{
  "norm_eps": 1e-05,
  "attn_scale": 0.177,
  "init_std_up": 0.0585,
  "doc_mask": true,
  "max_steps": 3943,
  "dataset": "wikipedia_en"
}
Each number is 128 + 32 x the weight over its row's rms, rounded and kept within 0 to 255. Layers, rows and columns count from 0. Numbers have three digits each. The size before them is the row's rms in percent of the matrix's.

# gate: layer 10 MLP gate, 512x96, rms 0.132, rows 62-83, columns 0-95
# up: layer 10 MLP up, 512x96, rms 0.136, rows 62-82, columns 0-95
# down: layer 10 MLP down (transposed), 512x96, rms 0.0239, rows 62-82, columns 0-95
gate62 096:055169085197156135140117095127143080081114177147079185117179139132144150182092130179136097151170105121139071085156207177093125099151107122150160183119161126111108142078123111140109160177207156122140149121115157106155146168147148116139098095124145146110102138135175152088136115139161097112
up62 101:141099102115204122111067146113096140137162161090157102098158153114155125118109091169061053178071149094131113117123113142128167133156157167154139121149133124095190167195144132087093126133125099119147185105068061108108135174144128114122194134145174104119171144098166159110110162099084134146
down62 103:154126127144144144221130113139080070113134115137132079149131178127124178116144128178144179148166130048151110122155171096126126149117163176105154118078120185144109108198208115130129151100091112152124181155117167129152164151140081118152063157103144097088100134099104108147099103182110124162
gate63 095:103161119081164111106105115146165086092102131096105130153084153115102120096076075106087148111191141131157132092072105143146168145119049127117108147104189091105092123123147132104199167133170187078133126151116142115093141118196173137129103153085120114140176167096116098052124102147177151126
up63 100:157150162109110111146094163163180151084126132163118112141177058161103139168141129110132124118144163078126153136175155135095111121120160110113073091103091178180155164114079195108097169118156100128124122087130110128139113117107099120118145126195077152121165153169169111189024115136106078092
down63 104:155188166105115119129068114083140171106166109131091183067162106150094142173093109085133192113191150142155133122171166135145132125111142138085064093142114160186098129128104106096155124146125186168095104109133100116081147120096127106123133180123127144176117121060102078112102104158203090135
gate64 107:157072160108095092149112145079087146152088184112112125152099180120103061191097068179152148140129136094152133116152128128158164120195131152079171110181139145165163115185141140165110093120133121069111088139154123142143127123167141147097129161093127145111124135202127123103078150047096093110
up64 102:176123125105157159090134124172134148121173125123120112144122077128155117139133121207175180127131139118126100179138116141097143137143051191136149143181143168124079170120116121128086092150181126089115142173137117135168167147092109068109119113123100057153040152158098170103101075181108092123
down64 101:165116163161075104110128117131133095178129114129094135159110133127145131071166145089078066139090118076064144151097132100120144142131120063152101101190088173086153107141140110142183131169071105136080116133135187080124134178157075114114157085149126142066151134077124081158160134156096167156
gate65 095:106084168100095154149072163127148122148134094162079157117090135154064110186120134063104141125142157145120148111108084182161180089149078162115138087135079117183117161151128116119127149178099139113188173192165091127079110129124133079113154136094156151209152113112121170109121146145170089139
up65 111:181160055156117092093074111185106097124128118141163129119173125155163126084133138170073093095100169117124130130157135163123047186065147134120077160093128129144145147144196107173147093148170087131098134104120174148094140092172095102146134161161124137146166103119135145161122135095166083189
down65 106:178126144181103114156146107136183122132133084133175131129127147160185118164113115118140133195145144146155105179126168122217104138101144102138099113175113183171114166074133156159073147126121046155143186157090107139159140113125158167179195170131168103136123115141139079157131135164169162137
gate66 099:101211115137056178145143165151155139130081155131178142109109081159157157163093091165163138097146115163127052120077150112135082113121154122154137122142179169080092077148118147178140110160179158154130064146084168098095133129106115122175177162146156146115124171148149133087100123128161085133
up66 104:160135126143088130076126134110149131125118125147100165131133116101095123131085126127109101198117129109180122115110097158093106104044112117114100107127080167122140053173148145085138171081108175081091188137162077142118075087140115131195098147150178185165109067127147197121156146129094149143
down66 104:129160150112162081126156099194164122117137136130154126105120092120125139130103132203112133116096129215146152200081168103136132085149124116117122170127203188135111101154157140132189145088086116096097166151166114113090134137179137161130116170141095104154094121214105160120117148193101111089
gate67 093:163150156145153127145103151158128110149145044152157172177153141117166092103149154169108135081128085147091125075143096111119161118163185155116155146095127151107123161171098141120098088195079085121115164155177153126143158164138185100084151170100124161095087097110132130166101152192077100069
up67 093:114135114148129112156143162139108078110155182121122127116146165102102099091154138138126088141113152086137163139122110160130039144170083190156211074094152133126125143094091138131170106101163065135185123137141106172067107111155124156108125139128123142156055203168121137124146103131176149204
down67 099:206099189126101148084118132142128154157149111168116192149087097153115102152096123123114089120100164138164188105149139088124161160127122116079103142121120064089110120214156136116112091084113155122128137099085199141131143092204118109110062124176119107100157117102108126145163148110183168155
gate68 096:133160082113124142103158175158160135122176118132096110165092087106154152127115085182155121107131151105093160122108151118129090128088102151081087171160176151115142117138096066152162019211123185067182165122150119138142148119131122083095135101059108123125151088165136138123113149099104099110
up68 091:058153103123091074120151112108121125147107111146063177191153098137112164116155139103164145179100126106117136074137132135138159171127093123161143111122143166174160136135077118127078096177070166102087104174139140160067163162158093166069130121091144195134117115161087117142071127062142127140
down68 093:229156120110173148056159130193174129103176145100194074119135119105103095118174095156124177116104128098127194136119122164113087084107116134110120109174148173092123164178163110150138144139111119144189158101136084104162095115125140109136126173124118096136157106140146122143161164158083066102
gate69 103:091119156155120173121112103083072162177148115113130121141139149149152160087089108087130154054163129117169130111138088162091122188171182189173110160172122090104155062119177132119086154107130125138172107155118124083153118095138116111083082131127146181146113152162145176122175109197104096080
up69 103:158160150158119139097096117151158104146147056111151138108118090156076157136083138110106152176174124133141104103156126105129133144129099097117165090141148036155080145126137178118133191106128150136118104112148144063126169140127143163156074125129137169114074179113143093039129165078104055171
down69 104:141074133140138185133168119108084146143126163082121147128096156113179136089139139070136128095077086088109116178112081132105168152129159147181149116179143148190108136096128132155088142135157145159087137126080008164101093097122141123100127153144091082107098103159124168130178076120115101163
gate70 093:086155129120133070072168121109101169178108121103099113090148119181134166108116100158110091139091136114095092123191155138153127132165080069166090050114194150105108138143144152118054117098139103114146154132114133092164099106081147188140130149149171169133103126168130187181139165143150095084
up70 097:135131116170121177136093155154145176139163061079127119152136098161143166116095148134122219083101083153137142112176138077107111103132114100110131116136104170059140120128130217088153119130153105168125104103131115130108137188093088174150160152068095155151118157062092174106096132130175146159
down70 099:108113101085151156092142155143051113158110118174170111169164127140110131138124136141129092139150081093139105049122132141100128162073127110145156081137107135098094118220115163164140086107139135176131126162162059097114208119131105122087158110146068114115140190143157167115151124102191100093
gate71 104:105175160149177153088187142127118177120091163114116105098185144161131132140108075129125194152100132083100128138184149122122138126124142154113160114156164116179163141127136199097161108147096143165101147183157086086113123112147166183067129178066158162080090103114151146095178142175160100111
up71 098:090169146153103143147146120089126111150132200133111125102125088054173141031127127109114093064146097161138168148087074104091139141131126117056126173150067175091148120110140122118157093081145156080103104125121183114093124134136086100143164169147117088120178149104092181140137121085100124115
down71 099:104129115110138128151166148125153139140083143122080191141163157166134133187165110129108129097098105106090082114148109150177154167184149166143157115159131088192119093104139123169097091164130142125126101046111092087157180100103126168184124109135121136065139132152097121101061183175204144129
gate72 101:160182151136115084132150153082152136119181102164169180135099160169140122096155097151172103141120128140142090118168113159069084124121159180134128119125141143159123097201064111164109160112174114122153192105073128138061124094146097095070099126121063126120101123092117082095157054144130150135
up72 100:152082094149067074108150144141099091101167175144132084134107097116154147100130128161052164099079201154095172193126104125114159159155112120173129124096085094148097155098161124134088109111068142101159114124146179212146124150170187153126109157118182125148110122130125087101111150106144101095
down72 103:131205126103162133134120121146149180125105125118100142121126117147135118142067145076137178087125104118134080023104156140164081134105099087132099173159146149102139129061087160102164115128185159140156039131170156082126141185155159088135096123147088081099148113096134118143127088105159163132
gate73 107:130123111164148111170086132093136120132135145129127093058151092141145124149129119148208120157179121112130093148125118089120102110110140131069170177110158108188120088095126065165137165228124147089150104118136119133148119174171096096171147125119122168157159093182182149086172152130164107199
up73 109:170175121174014076100112105090175141170148116141109111164128107148120161156118121101136138130087105175136175126150164097136145125165103126116176168084138110161103143113115124102122108134153106104168128147068130061197159108134132168081132127076087116156110153185113073148098145104086181120
down73 109:127115110178151138097080086123089111149130125164153104106099113143164143140087114180170116137187156169177113123151135100149098093155169123092098116121119164121136125123133129121179134164148104149092164052071156119142067176189121112158091125122131171133219108101070134149182117157166102193
gate74 108:111158155137085132165112069130077110175126144160192130091050070196169143098160099123133101171092167118123152089162111156152140039102068153103170091116135078074080131166072159151158126163117122112118103153107128134099139125108151134143094153123132111080184115111128088134143111136115115139
up74 109:107129138158098132107125109129227110163132157177127188144167124050116127177153129077106122100147115114109149110071160115125149091196115172133088089147165156131115101115139110136150115118100108141077140151119122144114198064089112173148156115076164069198158106156136140120153110101150180145
down74 105:087195173161122142165120145109092107165173122134191149129039197107149092110117070158117104167089144137124147136180098120160101090109151083096126168115147110090100148200126152115107118150106084152133154098135148129183106117169116150061112110099114134099141126138160102136087192109103099179
gate75 101:124118129083090121138065142125104153126109147102102071164165141193082186159144098117143113111134144137193106140138098097126123168116182178145168119133146120105182092123107182159127098131136178104057107102130147181127124125078095137106113152087090105138112151074167138143138168142183218086
up75 098:145145160152099117147109161109137083111133085110077164152167117163086150147170118114171138084124147141164147144149062187157130129137166127113156142097104098102167072137095074148131144059140144108105111099110098067159152194127128070066144133139134130106173045115098095114102165149056145119
down75 100:106071179143115114157190131221162159132135124149139099127099159111176111131053138131121167124139153164155115071080136129168141084128142152101086123124156109109141145150155113145115129163105058065105144120145100135192084134090163200170148158121104147134113142128084158160113072120061138130
gate76 107:125149181144078182111130141132123134092154113139157147097163095128123150196121152171116135123165122170171149111129181161043108130088166142159132136119170133113127192099145148140148127138165138081125115171078184054131109070148080143047117163106103077149093142123103095152124142106158174162
up76 099:192155087132052090110155129105088143176112121143097076174171135179124101081089133092143094125108133192142072143124121108147124178141120124150132123078185095179202115116053111154138183133149103139082133108141107133164165168097148110135130122180111179082130134141092144124121152150114140082
down76 098:148130118108105080096164135179108115085146105148088103178073110170124080114125125131156108123076170116121163098146114068105103116101131175073123132152129112164071105180159161137153067155119155134146120145165115133082122109140101099052152166059120149118103173073101153129095094143138068195
gate77 099:159054156203110129117103188149123126116113186112127151085159138150169144101197104080134124107180123184140095114091163138132098149218126127090115104189154118127116104157162094149066137144149086145103160136089116178132148133149130113141103156163163150076140081094168145127097121102129074138
up77 100:155088154107081140159117135145151160095156147114162052173114154152177103123061162180137071081132092155114152214156137196124190150133148133106160129121077102140153151141102105104142131094113177123087123080127087118119142143147106122143092121128148173182119092187127122196154151088112129105
down77 101:133093114178232076136106193083131120097122094123129099099112168083087160145097109150108138096133124172157133086142101096118113166146093125143129119129096183089133111117163143166109044172129101147102104162071150109112123164074071166168097175088119139141116127102154122141158172124088108165
gate78 103:154104151153165111173150128095167155136129083170069175137106141171169130141148125088121147128057134134119193125147104153138080157148131070154137089130168147133087124081085097160119165172118106056118137116120078092154099125116105119106137150163221175072181112152134150112127080111093143085
up78 108:143158178117100137184135137103139113124113136140169133123112085149113111128132138077138115100081132084076053102195125135164079155114094113079084151125152082111061155132167068098104145084139113163112101116094060112165170135098122200125151185109141092120141115159095143140133103103182176171
down78 106:172131085168119128135191125168143109164169165197145196076147147061138157163138118112134122147164120142113150064151133096175107103096104069150124127123163202150131132143155179138099100167164126094097068159123112158073126151138123124175067117135113161100159171113134142135092128080141180131
gate79 095:150084154097079107102143061101096056075118091099162112096120172126168140139181163149115121121146131111150172156100113126173122179135135136109113152147150130084156122117094149124087123091164146156076168107100138138139125130169147125083110159174057183114156139095194148129154142118078187051
up79 098:140130141150066160132198126108138137132075156109149115111135080158170181162156129058110103121149089154166107139163075120158168137083104128089151107179161185159133167059084125117091070142124123120105137131130181160165137098133218180160120122114150155097127101140111113101132145122088170168
down79 101:178165138090154036129096160089161153138106180166122157109102194138129082138109112188136092105116116136123113176149114126156116121137117131118115129136091186112108087181155116116132150166100155110204133096122143143088198128088083194086194140118135129155114120090099157128146081119193118134
gate80 105:104111158096139069146130139141112173135104072076131094145118112141118086106085166149094132096115106143107140119170101091090152133132149139122135093159157119157158108146128101179076116182144183146143083191088161108166116045124042184066081168164090157170098121139154095156113130126112147144
up80 102:139160161164136084119120159123164178127110130110172151146183134213102083098111112117110152114135196201154163127156163138117182139122178122130113111065193118165145176112146089109106171130137080124129169092136146144150137121062119126109189132129124174106155125160042150081141138145109151143
down80 100:209112124133148097067141140136120144095104146085095078098151125129073111131130145187102173090174150150151156179189139124104078097169090121094120070144218131104120076145163116121124106103090134102197111160105149102059112155094113123157127124110131117173108158108157177105111146122091126115
gate81 099:171163142150113127120183139165135168107143139131109087127167102168148112127088144127099068099094141192158106135122175110113145102144115132193116161185141125176134160154184118122130098178120111155125064080101115108147100063134106137071104114103134125125128115144098147160217126078196199150
up81 096:130063129126125127145159118151105121108098101166119173119093099168098117150096171100144120104118164123161136123117125111167139086118113072204166190189150156123060173148122120162167143089076103073053143087163130095105115124065105152127088118137107082172188115141170120182153125117155144116
down81 094:147155182088186081141130137109104123167130161111104125142054145099156101155078125132153134129164117128155185099074133153141066076131120126138197133128108122191157137149186070107120122120146151126134129134131148131059159139137140117112098126202137139058128045059161105087128134143159126130
gate82 099:114171118187101163104131162180171188132119119120129077101122085067088076174186121123125099146139173124079173119127152130119187114147105082158164117096145113169143117150170112098097074126110154125105170156145153054084145078130161152113086109118137140114119136117143085168170170129187161168
up82 104:178133160131117124095110125205115142120150088195140139184101125126108123085082164108122109168127096124168184096130143137158121138171191105139119127099097143166166142123086078141119131139093143127101225184162139072138122151074168149128110131143074099166152153180090109166111116171164113174
down82 102:141187135121176105119146080118133090152086087129124176151150114106113145074142119104123152117177146123158133058126105095108140080117134140104125069126174072112152176150082172058127153063124079181155099118150196113085117169105156115140128141156107128101151101098123089092077109133132172197
gate83 099:133130184107136135126104157141142157148073132192138124157128154141117134155135115126167186102101130103142111174067163139144117141156163119107157139156040183133114132085114122193115160113130126074092158125179128097145096159077082126113121093117128162113089099147082052142156224160077144139